Weights of a small transformer language model.
Size: 12 layers, vocabulary 2360.
Architecture: LayerNorm before each block, learned positions, biases.
Training: a variant of Muon for these matrices, 120M tokens, 4133 steps.
Each number is 500 + 40 x the weight over the matrix's rms, rounded and kept within 0 to 999. Layers, rows and columns count from 0. Numbers have three digits each.

# layer 3 MLP up, 128x64, rms 0.33, rows 52-127, columns 0-31
468459462469475474501507536571509550555480464488503512522519531499466494436497462449495559491529
464479525447544550487417477514445532429484483487497491531553513517529491441525475555482517512505
523491547456428502502501524439540517483499461459564500598531479485450482518478478509534510559450
477467481528534472483557509522488510523575439529425482539491524461513521523525432445470533526504
547513496512513558451525491520469559455537551535417517503539532505488492508525457418444502459465
499533423549551534459527491532525576352491503530477603476566509508538492543549480566507484387457
531516522555445520485494513501442529550538647423587535556491542494449438479509493454475518509410
437488489463485508465520470496438534478550543455571466620468505467520563456521490489549542533549
557506568557467545517530515497507488497510511486425485490490500509522482575506456502480526461485
500495377499443566495478513578523505417547484498574550523528505505509545496483433486562498498510
503465484535511542502509433472452476511472546504528488506505516497453466487604496537526462451470
456511480557505558413487463532477537417565552478584468503549499484490467520464509488503566435515
544548432540512507503473494513474483503510495467510551464494551547533467514491463467523498529497
512515529458534477580531508473453547493436449484516436535501490571465525437535519509480510473503
520460487457436466538562494495517510514469433537523513514468520482508535554608527457545463517461
562537492465472502504463480521530480471498493532465513553608458510447503527516440481522403498593
471506510489464465487519572568491488526574517514466546555497510520481515510469420493524456504454
534451458543515449487514444530468464453517498445591524502625530476492447527459472529498506485518
530471437457506459575509544476530519505499505589483519532528529504498496458440502455579529519528
582514447501558477514469511458505531434489500404540511551495515487525502453558513478557493548513
516469423513433517437470508471493579525487469507513480511524515453459537462526528537510480490449
472585499495492488466483522561453529486556502448497480486529517565486493560458464509507400510525
534557552546508452574507547580528509515464470548483438576545512500487487491542494506551449408515
510488474425501484535433528510501489565562506526518534541520465492508523431483438533447511570492
480457455528496555469512567539506468529505461493477540429515528494509496515536501522508555576468
509475540495457554461483513516498518451518438443546492511552532596502410409533483463502416480549
525476519560564524489506445514492491556481537518495477495532483476478467582516489529550462521495
482474494602506535521473404480503500478476433555497518552493552477488483448482530513544500389482
552500534415451510543486457506478525480456527564513544466516496534532431427548433512538603478464
475468494507416464515372484563481478483418525532518551571503494477456518520449481518459549422532
501475484480472494571527440421510531492476523572469504495504426461483475497525512516521524535496
459493457521467494497465463436453492566482488541539466534500515586490379501468519512482470569464
515497476585520511508488499464533499505530525467541487490494526478448523546471527499530472465474
546495476556469454584501500536474448336515574464522519475515521530534508494490465526501538495454
554509545422495525483471513531445516427459511519534524546465449433501525429516489517503533497488
509488522507509471525499522534472509454579468458484481484513488477475574551450487450529472523491
590516470488416544399536478527505505464511401408480446543553534503504494541539413528547503490470
500514511530521471470503543478467501422494544497525504558534454467475512481499456513491444445494
537507504507511476515490475542561489505483488511583486499508507478515524532502520533496506514534
520458544463533471541480505499479529471480510479495566461495454445565428550513497451473518455499
473501535542482490503571497508559537426481518473477505489543478498459531524457481445488517466532
428532489497469527484409463512486524538500500479495593579616508485433497538545406549556524510491
601421540551499403402498479487494410465515649590423522580548742520440480450470503512628499536405
437478486588449467531486450547440453587563477466496455538512499564486524477470508486534532581514
463483513522495470544455547589485493493462483503436535510515547454520615480532516466574509485527
495505495493529482575507530492506477459477499485507487573532571476489535493562507453554460506492
452448524488480479542489527505506493492531498560441500527481556544466560490497483527561432544487
478492496565512502443529500455514477483421515471455444501500501510509499555483524489508490517490
600520441534445504524377514475540466513560472447571522616492513528420535516432476454554434514554
460484511570501432572519475506491496458486494552524546531480506474491475443490520479485543505418
521512447483508564482521427476531571466502513483512513466461501501529423498499495484498590531464
554459471493488471484489460553487527484474545469519459458541541507567435532505453473500471582430
509484526537520455473523493527453544509497497513524462476439577574505469468521484493500503492501
459492526525546530452456531540501517525408473491530536586498470523504450468491513474520501434488
425483504487539457514509490462463513503493461511501458528476512501511520474506494520546496557453
527587536431469490482495531509484556507462453543461466545524510635547463466514478502461469469410
484555555488442561544506503495429568498498492577443532575665513486431499589495382522469422477562
531492468451464482537508519461492503480453495515541495514434519535502470439449513512513516556533
457516488534507499484498529490510542498431560446471499534531526509504530545540472494441511464418
462466533514522515532509531503486449541515493501467506463478479498506417535539455450603518502568
551497537506490470488482478496446509476450537478530453480589459620487472450438478512500422440500
546465449527481547454508446504417509506517559474509530526505484577452502516447460484493489506558
551569503513475490552478486465552469496518445519535510466508542567412479497502486525519556458513
466503470499508497495517578560523511561600462485469522534526523495553504569525442438462461487542
449377535512509485490508521476519554440514492478579463523543499512509560494456527499494522493479
496476544513498492514526511500461525483482512547447464501420520487494542490564518562498509488500
499564495593488487553443465481499452485479477496535563548485510507506412489446499494577460468503
510535512417509418504443447548605522565451456532492495576544526571511493456491524416522482532484
460487489546537467530438529473495376482470491495596540573546521425496518565477483533541508562508
483542464513424539473501500538477525516467487517447534467458542550476492524514450522517516513523
531545565460397526489494556569515522502549462523523442566524506604451504473454460497561436465464
534500518548459481484482485553478553485518497460462451458498432617511447518477464485487536527519
529497494448525445410487549552496542488415443488507488614577550551587586469426490459431520490449
474467567511477521437481485489456522443464487511492516526557513503504442490478451563465458511510
476497559470435497508423526490496468448523557457483555533499596503509529552503483401524433527515
459543423545514443463474522497481546484533547522521560558572490521487455528437462496512489508580
# layer 3 MLP down (transposed), 128x64, rms 0.352, rows 52-127, columns 0-31
551531497523501473514452497447538433459523538510498479476476567500488535508499483553471459542468
464522458467463484458449567441495438454477487521500503524507516522511533506513522495479512541519
631524457487549509473473485436549526493494454564511466469485518536502541404501539493475527517459
533518543462480523533472517495463521484484509451513481506442487519510466546474512509538464483484
491515425494499459480574520463494474450554524544497511417467514472547569530506516452457544466522
491538492464538530400451567490579510504554594526499419629450486496548526519528488492437380459525
468531502547485502550456481534480567534554440488519479520446510396515460476524509535505583510523
475484485481506480479510435460494503491556586510522410489469505508550554511497467522551579462495
485513536456522556565513476523532504566464515500495544491475432471438464579427513564537489484518
546511511577409501492431492446470475496549503523473526531466504516509560486445543497635538458568
567462513417516473517496474486548514475459482527467497548486527453473484461535485491531457477499
556486532482467534499496483550483514487510514519463527474551551521489542557429560465478515464501
465519528484482487539526537497504427467516557622483466470485538515452564460461496515514520420490
463484502510523513528544481471465551502524483535517500518409482537456558516459577519507539451532
486510565504539505520486494501501492480491566479558486517469466509524522488487533524438461423509
497544534487519519489552537433504427454526534560509555506596394533449578486503405487463447472494
484541512473462434419526638536515434494489566561435453469483504493566521483504533494485479525510
496574466448508547450531515479579443496508450519493494522466509514479513526452492488510464490531
523501419525526478393505453473494590419494477434525528548566490561523450512568408493454593504403
478510599490443574521497488574468536534515521595427461447554524520497503482527451487478508480523
440530555494386510501507490507518529488509508523511504475546513557451412532503504482543523537506
477542484522465503439460456506500514400570536507570528419487505493392540511493511494521570539533
491528483492578434571469498477551493519564555490476498496471478486413512444505481466445411497578
514478494509506465517537413441480503514483547488535535493491507494538415527476498493482461503479
512498515453518462539526490499527489433498525490427480476448502480495532495548510542450502519535
574611485434450513577464608562465510474535489512526505527526589544487549467519521479451421462604
489522483512485502519480474508552513508528490500488513540543510470514534524497495501565457495509
476535519444546445440521479526458462525505478444525511445515575500550534532487529496482458501439
537549479444499442403474468527497517525489478425528508509581493516492446476493469497460468617513
499490503542498456506394513547447536546508469507561440526433534496448473509495526530449475467503
496510508491472531506493481463469502493517527567514477565448516476461555454516575427486482489566
426484520559487582519494539448469422423518608580473474485479550528501584553481550504505425380468
477499532477432521502484494455534518510498498474460507490625494505456522472478491537520472465534
500453549578535452632481485489495434479471595374510596546553511482494476407485492566558459519474
468546495442466537512455467571457578515473489489468496562436456493449551465580510497519520461516
562524523497512460560516483557505505472506527477462498511478518492537523528497486426464472478464
467490518401524556554527533490508481475591558522469491526522553524560567518509464406485426475463
541559519480477484535392398534469504577501495473530488479519510480577527509541500473531494483487
542531550378575542562509499453547514443478454534462482542563429483496586472457532491479444428466
510491556522565508519494473502514545502504477445511508450501520524534477509550483483482492415506
500537578457503506491526510540528465527480483499458428518552505485472522503460454470508531463514
367496467542477488550553464474452543556456474535595610609429510512536520469485531442512517517461
577424610505613397554485529491499434615486596552363420515475584550545464418466467469505472585501
544532448504414480543558501564511441560529501528466454460471480526515505451535494507553443499488
579454469538482507507504537423509475515511517555512517529490534562443467475483467524474497444487
500505518478520445480511547555507528507526471519528506570455450450551561476366547547455438503465
490523495519491514442530512511553519525457558441543457461473507478513470466540495450480504511467
453511535435501496565465516455487497560521476575507485433483491600460484485539502547534508521487
581464495440458497489354569527426536486511483401640470483615459520484524420539494512458492562607
434443483426425516602527562504502491451526553538577556450504491522547474482574465471451508451462
495520508498505480441451472459612526455549528505527511557473503516465492481535531492475515476477
426532474479495540545531539480532458465478511516515554496532513503484538476504476584477547452477
477544462533480497494580538465504448544484530454457485547456463495529487490515512583514520502537
495497499549477515472494554425552486534482476536496515438461422481459500510510533473530492494539
470428466461592486450532464511462502507506547491512545448519554528471479460545523504433519546555
544502396459450562502493478386502579485454455458515492534504495542629494504528481457459536463508
426479494491484554545585456506490519505480552652423501590466461470535530446487478427476504546507
528516546473510474520454490522500493478543495559507416504524445468525515482488439501513500485466
473461518471471477510549470504544453497540467577464437454516504519468547474474521510543489480525
517466535476562470542511545506516511521461420447526557510523446446495500477548513484474497511452
508525448584488528538498541546492432483463480507520553503504508544506610480477499507532435463492
512497424519574500499499484480493486520543515481504509527491510526510489465457484506532501458562
490488502482524490486544493443490469522548504558473522523533487516574454443514510481461481514521
510494508483494503492492503446477452510494567474568443434472454506462479549471497510489492527486
485447495453481493557427528514491430492501494503541466498469461497492495521459475528456496509502
494518516491484493498491513510476502480516533523470508493444486504511483533428487533499534460505
538511474446469463453484474483505518433535468501549521462551527505575433494453545488464588459504
469550463449486575520481481519484531474548489452478498515484470482555518525485519550452438565502
478524373523491534504592536510539518495505476439470481539495510518545563529516544555477487453494
576504469460466517510498497471484518508455482420487526484464502517501494499454487487503590556577
588511483480486527460451489530536494484553446487418441487413552545460464509521465548505532529566
529496511489513513427507514453455484509535470430534562561564453507432485485477460498458499551509
488507502453492502507558459438488550557450497472546529518510457490516414462566470497556500739507
399531543499545484518514487488514485511454538508454533553480524521486440521482529499565455439520
500460527544500469542436553487517435487527523443452482428457541516533485463502568527522431502531
487497492550445515418481513483366510506507493451562549506551488490405436496432488513546487566497